config.toml
n_kv_head = 6
norm_place = "pre"
norm_eps = 1e-05
weight_decay = 0.065
schedule = "wsd"
decay_fraction = 0.673
decay_shape = "linear"
steps = 4558
Each number is 500 + 25 x the weight over its row's rms, rounded and kept within 0 to 999. Layers, rows and columns count from 0. Numbers have three digits each. The size before them is the row's rms in percent of the matrix's.

# layer 11 MLP gate, 512x384, rms 0.126, rows 250-298, columns 96-191
098:494513466525457502489530509559501532531488526529495477517496528464529460528520480515490501485461488497544489486486502502531502493504518519521522471486525511521507548522471509527501509522493493478522472550554437490495516481508497478507530497494421499537504509474497520471515506473532485519
092:502522485527544492464502516538481485511474500540505513514522480491542448478506521518516511514523481479470504473482492478486457497531505515508513498501495526513497495491515530499483507554516519499531458481514506537496520505519520495496501469481487504489452503529484500513468513498510508557
105:518497518528517487506493526533510514490465500450516533512501500522533568456509499489466505489500485532505517510529528509498511499468488520480491489492498471445491458489512517523439508507512530469506507497495505482545437482502472502534457478475507533491490556465499493503516518491512496548
108:512497510530485516485544483527486451498499489499520501503503512497532507536507481539522530523502499488500553489525482520483519495488486462497509522501503469491472489478509515479519481491505507491556509520529508507489463452459476505473477516515476503468482442539506519515507534515529484468
112:489505497471520514459522486501502463511512493488520539507477507446494485511519520521489500470527506480507527494488478478513510530471504500510557474480532518500516547510486553535497493488514470470501505587518492524484479480475520510505482487527465537530492481497476515537506478532497505499
100:533483540531541487482483518469473521502545461509523499546480538455514515518485471502511493497522506493520494464535489476509494490514510452524480504536513527510514478474502513512497486533495551482525514508496503488520483549539515481513448477459459522501462500486529503485476485525450494538
105:479516537469540493450529515526521520543499503476457479470506481499530496506497533459526540453511512502505458475512506500523478517481484502476527512501496506502496471501520498541485518517536486497509517481481497494500510470526455431483523484504492501514503552509506488477494510537554483478
097:512468494484497488521503478501497488428522534550503548509516502501520502524526509485547502490474461460516485491477449484501512483525534463499464493505491501500536466536467488502537553481493520513528499505530483531498498546544491502469511533504463497559464494488500486459524448465503465500
096:487456567490528484485513457517515438524478546527485469537490490457509487499491436472509483472521506500504524468468498462527537503511507462541497508505505445447467495470504504471502417490528513503481544506499450489498508493468510502528482501521489514501513489500504488494584542487493492489
103:463499502515570500490474487453535573503505484502473509471463508513464510527490476504504502489451484544483504476485497502493525483489489502502451507494526517495482481532500489540492510510494502512474507488510478473511494504463467530453514510474502480493446554518496490460459528462520516458
099:518516465523556465533472491498515519490508518528512515518500502510494494476479495465548520468476504485427486454498494524498511471450475474492497501514503500460514532429488490492496499481488527532452493510490490493476495526517466496455503488469514502513492496539511529503506543500498489466
101:501440487524477491445494474527496452534506499498507549480493466521523457468482485540509468540524481495486496543456507482507528483499506526537525519478470477519497527462504465503478549521513474471517471490471471512522494515490459504448550493468479522525477512503524489474577546503505533443
101:488433496524552502504456518485495520479514481509488543522502524509505519487520514513515464515472503513509478474492513484541498488484477488544552520447510503480491522513465503519511485499489500500502509508479510542522532489443475456520461465544480493512505487447516473534507461524473488481
095:490482517510469446547492500499468510519523604499485496447507456481501516493502496526499503496534493532511449518436461508480490540496500506471489495485511481474545541454478507487503510524466514469504524489503501518544511497522496527505514485560503469535471486504505504487537543514477467497
101:511451502526516534537495494498489550486473491540531511499496481529460468447504499496448477477475489473489533468545499513478505476517487491516516517477469501542533476520482516499484508479545512480487508481509530513442520536496549502480508499449496513473510482520480491548524538495471436496
093:495522487464480548517491495508486501482524520472492493461530509450496494497480501522494515494500525487446489495566504522533497539497530476467524510524511485505562505512505474521508504454514524502526519557515470522548483454498437507507486490476498511495495497488538505468488498476533518503
093:487495492488431530512460488497483498490544463494502498484512529448546521458538514507510529497530544504488478485501501508490482460487525498495455516499520462503505476495477484461483487500531533475498504532538473531496495521526517484507526491477426507536470549558478527486507465500463494493
102:516461503479537467507549477453532520510506523500492500481493475498490505521509493521533517499506523465481490518563459459540537476501548528506488442509506564506497535501465493468476456516485501465520519459489530499523479488541525497544491492462493495475507520480526523466476498495491522504
095:512500466489529543499535518507506497520539474526488519518497482529527531448493511512513485476444527568500496512449509514506511491531526538505453524504498504492465515493495489504487489519513503493482459549487477512530481530510516499487531502484535527517518511499455487464461528462531491473
105:510494508485547502537448522542483497483514503539446506507508521508493489497445495475481513473469451529456475522561504515534489484535505531505502483517464520491489482509525517514458456502422517494453484464485489511473465494487469480427491496512504445502504482466499486505548535518475514452
101:490542521490530501509538512499487477517529483547485499476477492529534500494509497494474476483527503520491508492485489505534474498499491511503534517535464479522507529484545490492498504443482500494496516526515460514505569517507486484512459547480449473516495507427506492501467494490545513507
107:495486500513469448517532515480471533477453495498490487521477476460478502526498502518496473522507501520494498503496492470497519467470485519465525549510509455537524493501556481516493475476492466564520465474498447517466533518490510478466537507479499535517519516499521521517504512499485509457
102:501510467478521510493498457510541507481510506459527492499540519469501450535488481497500456511453464473510469468491502544499517528515535491519487486487502480520495461513491474500486516510510481447543456469527556515499501499501492481503476485537481502520501509516493518489475508524500504482
097:517472493560517514507464518506544525469481528455531538514486459477505484524510534430493501511483497524474528482477508519464501547524506507493504509492466510510466492488480499518526516477528566450509491496497513542504491491530500478507472511450504502528543494512508504480507472499440506509
099:477529487510507472517525509534498547502516462516465514520520493552502514503482457509514530498516489507482502460529490500500476550496511458535516514439469489511448473462481494518473508493495510505543553513506496475526512532463515490438509504490524493527516503490471515456484502439469473525
100:547470461481512480467517489530520516497510517498484543428503455479462506510501525531524505526508533525523507481490469491475492516499505501519479483489483492506515456493491467482517545501466519501476460486462528476538475508526498555533518531489533518500504518462522517510438506512504474506
091:491495474545491488505461527473477417491528502512510499488544464495517495498491478481501481479523520479467484490453500501466481526510519483520484474464458524482559469490481470474529498505495454464483541466482502477497480504468533483500558532506495511524470459486485497495502500499450481505
097:501510532450531460521516509520522477449461502562504512510545516502497536500501528542500525511514489480529504506474483495509504477501466486522488491524487497479498464466472491491509461502473480466531501488438480518530465493480499481517499536514478500497489488454495543520473505506495478519
101:497484442514523512506489542461517426486494523542475480527497498491463516463520500487508508515502533506501481520522474499500489474507521492538510489514500520439510486527514496510478478519503465492515497517517549485560513541457531519502508499507485494520480493468466503474456511502516533513
102:513506498488442482508477492501451495495505522515519448487474474499500523533482532553480502542507511488544464516537509454500480516523509482505518465486504517501491527500514504473491499514550524478511555497469509504482500468496486478534474502508464480512464495497504504463477509572531464449
111:510505528521496516496526463490517478503519517520494517492455493502524492479489515503498520511475481556494510524542519480528430522439482518482495481540535460499490520484503525487497510515583486499488545500480521484492482499495509506461512511530498504548455483519484523512515496527517519514
092:519511515508528546489454510515499464456471520499482486493472519550543540476514503510490502544535543528469549505478529482466533439483538538495470511491469549481481455464484508512508487486502506480491501498527502507471504506481487504517498517515471468497514478534527501478505484537476485484
095:466507514540521496495507537500508503485483481491516505501483474481533535479507475496501518524470512481488481503491476544515483518427538491471518476523443502481514501486515488505499517508452560482512437547503535480480508504536495494479502530471500469503495494488467526501496482485511528465
102:548512487480507481492471459514512519515524502507528460492554527461452526451474469477550517502523515457530509561518494497473484509484485553585515457496464463519519515569517509503502510475548481495514470470480537527513496520505449480517517520474517536492497463531526550483500514478568507472
095:524503544482489498521509481490487514512493557559525509484446479497489542537488470514514478484506483532504503454485528503509457504469477491539525525465509503501517472487491485490518490502479474505483519521506511498506507500521491503535497500495491448519512446500478499481497477527495494450
104:470536506542470537451525500511483461515517467505519472503495505495529496486472473537527496530546550529482511487490502528466459508498478496526467500483523505496532482487480513498492525475481520504532502537507510493464525495479494532476452527498527504483476494507487537465506503493514512493
099:498509468492470525496479527472466537509523497510505505477528552456495522499540473541542523451463475447503512476467495505495491494527502485518512487570507501481508486550442493399452454485492481507519548496533530457481475469510482469511487472447498463495470480496480473537513487495538542523
103:444486504467490534483490460512491463517596540511481498487522496524473507547515512462484468462515497470487475511515503511550470504514506558540522485490509465481530475450508495503494513499473447484533555497495543466485468481528451496531540473506532498513514489511490506503464473537505526521
102:501523429498463494487508505500475476515527507514598548488495503490475527503469481494489484512500545508536512469540531526487461444516504480517509508558489511491521515519498484523518494524528484518511523476508543531507505506528495545513534488499480464480538461505506502569499435517525485487
102:523555513486531513480488505463528524506481508529495499499497475510490452546520506536437490486496491506452464468516478556485479504509510533553507472482494523463445493515532513500479502483519518511512505474509457500526473487485514524532467507518473520509525479524508514513492521501480473510
103:502467517476472485523494500470530544479443502455491509480505508487484499506481507533471515538535531537436477523448462495534510465528447493443535487524506520530507495503517498501516504502520425543467497500472511435498527511506490486490454481507590527485530533489502461476478559507444509528
097:482501476524530496488466517541541453456494517513494516493503462471478477475506483511526450515462485537491443496459498529517498502489511483494494510495492519490475510532427533475483503530502479487489492467539467472511486464522506452507494474532525496497519466503488461491461464486513506502
101:534503506529530527488520539464568489488478467519487507546543441508517521482467520544533479492502507465481520531506488478496463498491528441524512488488527533493510510466508510504516514499508528481507474482502495502514497514536483512441509513453469490542503483460520532533521489513489501491
099:480475493516487525453510480503502489482495505485451508482492489525546480502520487455467476448508484516533481534524521497512449494521513484449498487476469520472518464497473498447458489531445520485513470515467484520522501506486495505493506488462507502489518519456553519500526468515498494510
102:530501535519530553544488462490499532474490508532492530520499517503522445513489489521515429507505517473535526500508528516525496492504439486510499439477476558476503462500469503489483511514504472539499467505542519548471540510542517466519496484537543472500515490443533462548498520503513469524
099:533455522520582528473488485498438492511525512489496520514485504497457500488517480515460490491479515544506487505481535488486481520511491523484476496507475510514452512482520557478519482505492469504479483466511458466519487450495506475557487510475530524493529463512535511486500509470552457498
099:495532471496450509482491505537492487516493490488518482452487520457539537535504494504483497510516506474527493551493507496485504483536468514491530495502521499497520528477496465541508447524480526505506491512526527500522491512472492478519478484559498530472503472555532497476493510522513494466
100:490510512494518516513492489474492567492525496478495481522517514502480495502495508506502539518514493545541463533552501512497485479464475503495494492471506415435473507525532518490505538550549484452512464464529484502495499504502454453502479475492497500488500498484534480484471449572490497526
098:513489505488545573458489510511511488475501473463509526459510468524497497472475513464509511449501512471521520499517470488492500473491509495524541495506496530501480499506506522505491534519519518494550492475513517494496516562495493463466528535499480493502531506505517463489480526481478498510
# layer 11 MLP up, 512x384, rms 0.135, rows 250-297, columns 96-191
093:495546446499592483556488518483493470478545528507536539462489529513509539561494496506496492448520481481520519508482508531480519448491525476457544457516537508501522510463512492492492512502518535518454522482481503506530508503513521495505451487484500520509476493490490493489496525485517484518
102:529503498525511496472475529494481490522514524541478459499495454499502498471516497492485471536495500504468502472512495505490480519542556518509513519450483503518482522519514496529520476482514480494482508467514467472479498542494551500496502518534456521539504515476512511496532452518505540520
105:522467519489456497471421488467525490520530513496450494489475546509516504510494489494506528464509511523514540527486519493535499522493503504504476513532502540493527507457498489470478467488528502534511466517498506501546478510506530510491533521513451511492478475509506516508520507489515515489
104:441478525531515500506487564501508499497519512469531498557526503524522538495505520511503489500485488493464497508443543490456511505580494474484487498460492486512497456503510545513511501469491484501532468501517502491481518454503497464526500506520470506544477505494496521491479481477525532525
110:474501513529517491532466480510514509462492472540445449464498516529482546503484502508463485522526489524511466516539506440481496449513470485453506500485482488478479468481465472512519518502501491522461455485494503463565478530488492504484517538522509504497485499475494519490485511543517513481
099:458501464530477523496500518440512478467512511487497496481469480483457516567483504543505484519508526502490521526503523495480527473509482512487491462533497535486479473491446516525513509523536530462490494496493513501493503503492486497491507525496509482508529493518515534504537510492510530489
103:512523500492456480467486496488491542555508503493504513525528476484577456498471493504494524487462491548471509464488499477524496499500577515507500451495547461558514458498510481520467529492485505533532508477501515524514500474508530491527517482481521489482549494516502504531493508522525485503
098:481469457513523487514471521528534550461510538485508490462490528540497517469487524517482531496528468513509504491479434460491471475515550531505520490450496491474558467515509538484434521489543469481503522488479498474522501453499507515497502499495526494504500502485498502562514524490493493529
096:493515492501497487531476499496492477480457513497509527492535490510539513465507429493502473492465504479492501514539537490499518534512453490516479552518481488517484498482490478534498526508487495524556548512503457529493488484464479480504465523522494473486496504498484497422501497490508495486
102:515497534495457552498481518491498502509493488516514519506517522465512502502537518513502483547504484536516490545502481501522492545491529474512507478515517505483466527496529521518526491509519496485516530468513471491505519537508503500545464513505511514488519524501512493496516466525494559493
105:484511485485524479502496489472559505472535493494476490486462487486500494510490486545490522536509512460467482517541506500517466461491497505530495532492515503507506519502499458477493520500499514467540541498452469513518553506491541500506490552505514504512497554529535482512488527470507527523
100:514455482519508489493537491515501447458525506508485475508491530459490531465498516528509525476508485542490496499498475460550484517475471490485525494496526472535498475490544471460495502514498499476499495474489523494527446522532488496502501506519525512578519509473484490461527489549473500496
095:500502452444524504507496490504499535537469490486500496460497481490533513525464525497480548491510504504466516550470443500436538529504539521474511513475491539502499481501461488485489511479521498532524518527500484456497502509507482500547479468520491526506514478480477498496547532457525512471
097:519554513472535483533515566553514497500505459523543464549495552480475504522528504486485489514531538507532520489560510520538477451461487492476500481518478497445480467502519446491465505515492519518547494544495496487473529486495501509506508499530517474503489506479504494527513507489501474479
097:491470495529504483504513453495509542476518499497500468496480528517514514471529533518546498474516467475476550403505444492481502485503523514487504487548480508526475503567498488498507506491550502475504468472465477551478509478509491528447519503469502479472533504481490497486509491468531483514
096:520505474496498492502537484521510512527488515526470488467510492497520486491540516523513496496532463475496428469517503501534509508435488509492491498482468509541500492500471492461518528508484555527516533481520486490516509488519483483495482486462518496504486485514476509501534466467531511507
095:481485534517530461490475542497485494518506515499415507482527505499513494509527502500548524470528449464514502461541520481520474471458500486470469527536456500506546514504477487538524487550489429497494492499482527503533505496478506501555533515467492495502442506529541501489482507510506513514
098:534434475559521505439504472456535458471512512504508491446503480485469503516503478541471501490489494488493501515488490482501481480499505490470534525467518460480490511527522561515538483538502487538484460531470532521527507498517471498529539495484475477476517495544503483479492477508472506527
094:521473501498494500534514491478460461503540491479505507469515483565468525523478505459514512508479453500486529529519523470441478507440489476529490467550498506528482459488536473547469518532487497497536519511495518510506508546468527525473494482514479517555472463495537512514477511524514519549
102:499490526478518514511505474519473502515467489497459462493468475486484494509532509508520457513509535496523489520504488491532510490494506492562503508532472509523476572511544499489485487535521489480458481520504477513531487494533499522530481495496467547481457534480497507491514503497520500483
101:517517522482513477500508461512513493506508502481496475508497485498480491536510462510523525501473481440507473469475514465527496459484474514462463536502467506459568493507540503487474498482483535503475493546538467506484508520479486485525439532488483516549532482492526480510445465513480499501
103:462475475468522478458532484440514509513475513499474492538482478461512497486465524510484455496472523542494481524507486493504460539487514496506500500512523486485512495493536493525462508517529530482550480505511518489498448525527466505491500524525507528508472497509478510503486488493548529510
102:511530504493486535482507492468479534503507466523462463526479496511493521509499477540506539529527536534467507487520452498514481527495484485544468518507541507513519531528470525540532494520523511497474532472483502511534483504523489503503501480502508544424478494471497494489472485495513466488
096:497456503511499495478541507545481471482482474494506500507520496486471480529517478535509516484499511504519499504512515452496502511497544499510504496488477501451500536456502500512535495513495497484451456539482498496520533505498501493501505478508535481466488474512492482557534508510508494497
099:489491521455506516498485508464517512503478509491514446469523540461480461544515492513460486498508527526475519491514472559499534486510551508543490514501519520473526517528479489532481492519481547485523499500517510486529515548513503505508515509531485512510520469560450537456454475476496563516
103:490505536472493501495485442489493485522486459474500551427474534537504510510486529491499488515472505493501500484501495514483458518473485469504484485483457507491452487526497491528501508499457488482517477447504493494543540521509475510542502467476499512464507489482507527509483509517488515469
097:466494501466478475501527474467481510457511476540499485515490500512488515462488501531498503526496490474516512473501487476472539507501565485469506496474474514461487517470519535492476474472517535516514488476498488486463493490532453503520519473479510521546512448493488510482528512446476506510
098:470508491530508489496467542492490476479541446510497499504494494493477478527496482514467458485462505518525472482517508502504489481517518503482457492478486502444498485486479496515496501520539496470493502491478509479490508515485523474475491516514526503508490523505511476498510527463513530475
100:431473504437564465479522491493520532486492486511495472502510482491499484572483494509510446522485515534484522505467489496509509492475499486478485503512533501522481483495498482464508465482521462522520494475523498497502463493517492512476531480533504482502518486499483530554487508481520539473
096:511513507517505483501492524476499488468510489502499465460509489507511468495482482491519531507516506433510533525509505494478494504499472517516467532477445576507475529504494505470458491557524529497540516488534475483495497451489488493478488537535467507481483511506455519465498495524520504521
109:563477461521533459517495542493519556529500518484491482498526505487504503477490512498450512488464484455462518499478492496538502539520503490517492498476510518511524478511477482530507493437481474519501491513491491512470504538524507500505503491481529516436515496419541460545534541476465466501
102:497475494515525511538546530502555564554532526504475485495518490497496499523484468505542481448491505465509499509485469510471485542515486480465496529557482505537464502501495473503464487533465530476488511476484473567478451495529526507527508483448514503483528497474534507520476476484469464491
093:450520514524484502492542466543548468495495489494509515505490512516497501473438521531498484516479526529495477451503466500530462564483510507520481520486468512508505478485499485488519509465471485515483505509439497504542529498506461520463514490489532516502508449505565514521501528487518478480
101:505476512476455494460435492491467532461508566492521511516520539501466467472487496505495491528543533465485465506521517491493494477493514496489530516508475504483465511497494484540471498483530454488511538480431526508494513537498485501489484490517503485516484441506508466517487525479490500482
100:531518537486463459495516523486541530513472529519508498477490541461502504464514473478507461478471467494550494519529448506510493503531512496477530457530487509538507509452507522500499568473539488462565470520469514502483502513506506494484489486525485509573550484504531492526494536519520518497
097:482484483467489499520479540508505489456510508489472499507515513433478504516539464509495466500507502481551529506517462535462479509521529486504489512509487495513530521464506496455472486493444498508489493477521515527463534467508510494508494484504534517502546469463523503521512451508518555509
098:452464507477503502495570510491494517532485480506527515499492504460513501490481523527491490517463507477450508549514519492489500517490520501459547475477524495482454469495465497504518498494488492465482491438500505504512508519477474488495484491484489529520516528500489557465513445536478462491
098:481495493493474480524533477489474478510480492497499500479477500499490487535542503484538472480503563475462488507488496472497518482497452520543499558498536519519523490474520504516509511520501527517526457505470504518517482533452492485527501487496514495513578469468530486495518523477511529489
102:492485448490525537483480502501495521485481490468478501530487529517498536507561496522464510446521460475485475486511534531519508428469532523476470517516489467501480507523530505456545454488493526470500528492479522497480479494519488458499500496500514530463466510458480514519519475529509477533
102:460517498537472485500490504486514488480522485460491468506505499533476463484440495508481474492494476492534521465489484505512497519508529501494526480493452496484490509498512503474476513486513497494496472494507519525529471500501500488503490488509477491516463522491519496499537428516476474485
108:493538526484479511509499493509440468508531436522520486527490503545471499543440526490513477500565447535511497510531544524487528497490520525469502538470522499476504471461470474473486477430488522489517549470448523481512510494487514513473521512542479522502526479496485500461531485538528470481
101:495455511471484506520509545501490528475489525477461520467546482462485509486481492514520463520521463516541470453546489506484578526504502498491535511539539480540484523502495503488507492477477495487502519503513507496452486448515484503495482524546519529528500489516488466531477443489494538503
103:477467523495471524511497448476466504524520487487527492495476457477482473511520526530552521508521474518474510503441515518512538509479507512501515511502518487480516519456469458476478456501536527498464490477507513521507520496507488477493544496520534553487514450491481522494524458517504468452
099:497505527507502464504534469510456511517471527505496522505525465516538478497514489515503465451510490474505531521479475508501487530477414528473516475474520497490485543490457503471465497518491550498518480487478490485518500504526522478461515506473510484500514511484485512543527487526488487455
102:524490493483467514473504490505546532484454475481540514562478489525468529484502493494485540453493487502511502564462536503510532442515476447531508494488496489526536542496512505523536494507496522514506540519509507462494483457528530510474539486484517441514514463473502506508525555494491499513
100:460482481489556436516513457509489520493482481495528470482515503503483524545506536526473523474491472472509482531508555485520506465509487530453513471497503476504495487491467529502505552527521485521485505490522536530514526523472511492518501475479516435506468468520487506531500523486514507508
101:489526488552482512519530511506514541486511520469550542513514474525498525484464519466489455489498490494522521474549495507498497526511498491508533486498519514472519516461505541474503494503486559521515500504526484496513515506549532478522472485505494495527488467500509482470496520522479556494
099:504529504483475488498493484550483485466493488539528491499519479515488477490493491450479497461490474538515479539481520492511461538481504501499461461488502535479502544511507484485475503495524449503518530509505468483529537488514495482449517477455510495500460554516536483474538485502434512520
# layer 11 MLP down (transposed), 512x384, rms 0.13, rows 250-297, columns 96-191
098:490529458504606501462461507468486469514491513492529545498512550530498495474514498534545528516475510526495490472510431489470534512484457488468493469501519483467538484554515464513492497457493506475518512504468512464517491525496497525517553452480492542508555468532522493485469472489503504508
107:534488519452534510475458513504517517502506530470461471518473469468483500443542482493471513512450495466542513502501489488518501535584523518521531490498512479497487475475483488510488536502526482502478524483488511513509464539465507518474508537524551527470485470527562540514494511507479473510
102:496488463502441512482487504458506492506466501483502500460509561511506507565521498461484520470506501499555502478519538488488509490472515498512499493533520537468502520519507527494544504460506488509535471518483523472507521517522531497520529522501435518504485526553524478519510533488491466543
100:479537501494531485511484514515512476515465516474495545507480439506508486548508529501491505541533460526549483500487525546500543496464480508543508475540493495526467513475468533455484509485527538500536492484451542537503554469486524535541473499508514525518463511516548500501466542478516501483
102:500569514523573469458490497478516523466506524497503512492495545498530522529524455448475516499470461497467491452486484488535492506509490477537514513529485493475511465516477493527502476512547515507546486509473493508519442509484499506502502480508475462564506527485492555485478510507483526541
099:471497540490425462526472535526477524500516511483493511547510455529498492452524495510452475481505528490525459501458520518565482516463475509506509517492508510461493535461517525503510490492547549516509461482526501515501508498487523483500496480523513474512506498476508496526487529455481514530
099:468527508556524486454478502405483479518475493519515480498513529516486493457455505562491518532510523518499482525478484480506473469517545481498532490435526526483533463474480508526509511506506470505513481527514497557495453536542510517512445498513507517473528527468434493510449516508479489498
093:485531485495501518462456491508515482495482521521543508495496508497493503482522490451491497508448514500542484507489516502530494477491482523461499506505517547520483502488512495504471489529452478493487476524535551498527472524500519491546542472513496488526488530531526503513492508510521490522
096:525505504500546477538446530522496477527456474537473517515510542499569539503506466460483509497517480456492480502548517478517491527464479528497499467491480531535551533522450490490498536508470492445509479559470529505544516517441501535490502476527420529469535494501488523495490526498504518551
101:519487433503469507495445485544537525516471455504575528489532532493522495507515516479507480537517478513526455520533500513551491467518530533512524500469509512480518436510557489496516481481476515542490496461555512510471513502503555511487489502526488520548510515493470506475551492509520488493
099:515532560504521489524513496438445536526460500432483511486529499490479515486493497457502458492478499544502498503533510468542485508513528533502541494483509501544486489511518479501480483488528476475514524450514516490473505493494546514439481476476479509514490510451472491506493484513503514545
102:507509514485502462523500506511474499480500528485492488470465456537489523484495506491517547528524493516524467503516471474510469508499503492524525508511519496472494491507482465499453474475488525465500544479490530502512491521558509520490494479525473474528507503478521477459480521504488521526
096:500517493495517527526473508483524493465482496492529522477463513536512481499491512502501485547521539521534503461484498501505500496536524523532526490499521499521468508477528420491448507492488502542491527549514507487539502476480503449525520526511447540554462475497515488482495516497474479527
097:488451518496533520491498496474500458510455496504498498467501486487508474479515507551526487540506498496474526536505487477486512478513504496524505559495499550500496474511466486513487488509469470473474514501471492536512505514501478518471508517500464571474513520459530417481506497537525503512
105:500537472461535525520479469492539510552525486512531481506466484489477492481466538467497480529576514536506486493524534518478546471503501506545454481510464515497501451516507505455502491537529476447495461553511490518505511518535538495489473464517494532486499500509487480485516499477494479505
096:461487522437461542568478496514452509489523490502500493493476459508501478446520527486481507515486557498520523474502473517518475514533498509478528484507526504517513513511517465491497550510452537519480489555469476496476447537471486501530491451458492496506530488433490458482502521492519514465
092:532482516512549493477530503490486524487513524507478461525443485507527498496495476477506500513484479476495510506466486491485534503497471503495507533510528477497506545463439503525523522516531484470489523493510501499474512497486480566485437525483505520524505494505492480483497507496525506481
092:531474504511472496505506466462467524481492526441503501507503510488478504535526518491499489487484555507501506468467488519492493485512531516535501499508507544515491432482517509454478479471521490483487472518499537493511500510481521516501516513465487505515506503482487537481490523514488512499
095:502511512465611511515548505473509480468517536542483491484516536536466520462526464510482532509475564480508475474523520510504527487507519472528550464467521522490503530482471527498508474489493509477488513508474517446489516512477478583500555530484532488530519513498479492512494503519495509517
104:526486543468499521492493487523513524509462491488502456491486475444488513468527495510485504502509534476513491517495498470502475493473546483492480534542488527485511530508498491525453531517512485438491546512506517485516523500487475492506482571514515451472493501477514514514469491501514487453
092:530538523507568470534484427486521513508507513496512509529479545519490516539476481501525564512471448521519478468503559488513554475496506510520495507523457505491494506478480453447483482509469478519537511511468520486492531491512494511526512508508478553491487500532533496516500500495506508491
099:500510472509524465494499549500484439546503511503489489537537533511462461459487537514466514505570496507498521516473509528504492529457479504495541475514487502550488493507547490510506497492539499506524534504512448500492553479517505496486503482516507527477482467492489461546510508534548516512
104:492523487548485491527492493478455524530544549504510565517489480523511500503505543506543484503478505483484499527485527461492539507490463487492479482475517498505498533434479517507515509483516507545459527485512514465483477501491495486478511502521467461477466495486523481508512512519526507457
097:534506474510414523501523508482537478520517532460531496499513538510512483508514552491491479521510489498529532500518469475468502490477499486463482540471503533521484513545477545502519506490512526483509494522505483549510460506512513516527498508499468474478486521501504495516529425499478493541
101:517514502482502511500508515513486470472515484485484519475526493537573464501430486474532521485542525518533504522519497540490477514488497499539498477534509525458530489510497494480516540472482494465517508491533518520473549536537499534507501471511476476482534516504491482474472506470496509493
097:533463461477555523508484484528495489538509502498481502493457441476465467496504516510503518469495511475496488461473497529505475517504449480513537486512486511495527466478528479483479475463524525553496562473483471477510486509500510526524505456497495490443499480509520540527467523520498522517
097:492531506481497528518497515470508450568505546477541464484528454476471471515524492506495482498544467497495472511495479526507468451498507465478503534486499565472511535477495502483572521504517496496447508532515523491511484466444462481512520496503481503518484472455471495500527498465472503509
105:491493535438402490479578533501501489520479537510520573509537505510549525502513520491496507509519478498488493479504532518517478503511503491514492491540477531539490516513477508481512486467491472548516535516467482493531521473502524484535474507486502461539538503474485513480482509525475485498
104:498470520518503493528514494516537443517501509488494485505509479450513520488529531504524508526487491521482524498504457506510499491510521523494503488474502505477489455525529510505487490476496496496527530499513488481493502422503437568478515542512499514531481502525491505511508517475451513537
101:523487483515562513550528505491483457483480497505516530533493512541530494484501487480487481507449504457491462494509502473468503514541512502481495542514481467500492513467486493486501525488500495529532498501522519496558496515498525542513510474475540498520542504481455515539483497492531472540
085:511517530461443492509502519511487500542528486493472499509520498508455466510516543496462505517446460449504467494518488525500531487493530461536509511460486507502505492485487502499473488501477497462495472506517463525457531482492531479561508533516532555440473448502507527493496522497524455512
099:491517528504434509468476537499526488446474502516489511560572539508505511527551475469510516498521544512488473516459482481467472501508492462459508522510496510489498479549496510488486484451498458503523493568478504512500468483507489494501487509523491501503501519479480493504512492517513504541
099:530482482473529522492486526494494471509513502459475510551477503495549543454502491460464504496532500479483502514519535505513519526492514523552483522468505532495491538504512537516565514540475504483491479509468513517546484500485504473516493477536492454533461491541452476487480475515451505484
099:503517550516520500506520475466493507511499499525500455519512454493521487512533509522542493475466484480531508514515507515475494507531496500518461475496491506511488544459516470477476535559503533491475504490483518544477483467546460484487497518515484530495485513503540475494506533469491496484
099:509519522477475447506523481504538467523498521491542493498479488480512512515483483522480479466487510467469498497502534494497528524443469504499495523488500533546474501489479484492478523503504512449518527514474464485518547458503523485517541499498448519478496517462478512474510476546490540518
104:445504469490508502503459505548484506491535503516508454452479542496528476497480558546515497503497504508490519491481473541507513501541504486436486512503514420531508517525489463466533494490504483513470520532527484553495503514546456507498499503449508498523499515504502492498492517512473531525
097:533476504477472486467533543508509505492526515498504511498492517511470527539512512488546507539538511499532466512502502524505530499480458477454498469501497502518505504475495524476523490517522500512500475523494492486531487494472485470510493499468483519484540516480518473525506541513544449534
099:510528518490551524505463478517505470504448500510453522511493531524498499504462480434518494508503526505502480480435541492481491526505480491492450478490528501524524526504501518504518483507493497516476489505455549521492501512526497511528503521500488458472489515501500528473557453484551552516
099:509505537460531495537473467510489485521494484485538464506519496502516521500479506493511476515487480458461481496525539526491484505485514542486524490525548518505468485512471566490469500565520467471460505506512488501503522511474496511493485530508451542473475480494476492490493503521484494486
108:488457517508541488515481495531541524483513485553483502487463497522487488502499499542505502512519453516531480527491490530441532503513478492478505486443485462500533532511511495514445516530485525490459473529524532489506472473492501466531469449473508506497508506488559488494507521484484503509
094:510528474488466511526491526515463520500491483493447477497478487553493497515461490528552502520519491525498517585486503485481549498510502507546460532510515469517490479524522456475505490494485496465492552492493526471521505479531543457484489519468509524456582501524529465540529502499536460513
100:529465504513501498494475512501434569531490476532485504479495509476456488544503498496474547485517457542511460512485491505479517502527513497529521493527476542447488518468503484519488491495470485496495508519490493499527467471503519529495519487484532503514499533463528503556517463520529492507
099:474499520539458451492482500499501513494486530504500496480505455482496492506482482481432529484473471503485535470557490489477474476500497477522487518470518469494524506501489528525519506507495472550472516502467489481502565512496509530466483497488542508494541506514518490458488515481496508480
101:494542509472479553491449542489516508530489526517481467481509477472572526508504508491492473524510435485484494504514518493513472474496526494546506461510491515491484483480477511501521499508473473486510482508511499507471538508431461515491469497529511496485486464528482474479492510480486480492
103:498509517507469490476479493550504490521501476479572487522528495510539514477486509494476517483503488500543489447469494496482540468491514467510472529491451476492513530517465466524485490488464509467476504541487523461480516496522512484524505484487495508493502493490484510537530533500488512453
097:505488508529537511525495534511494476496517506510480510507526495491499525497539456465507474532480494485515503523570497490532510546507530440493524516502485489539499493506568546503486469554491478472531516483507490462517484520486526507548474516501501502533523512463512523496551554485484460507
090:484476491526532486500491517542505488506532537502499481512510499513476491509488483584552565548485503486511523507514484450476526507481513494509500472536502517520523559512508496499498480487487477495492531508485506496497491493509503483479492484511525513476541527492512518462466463448534533488
103:504481491475479487491510487519543502515460501497479482527543508499532460521430488478470547481465478500512488504502499541539473504489474517470527492506492503493514520467502503490521493541496493509509505476533496520485486541472488504504470513476488492455512518518452480530523482484503536512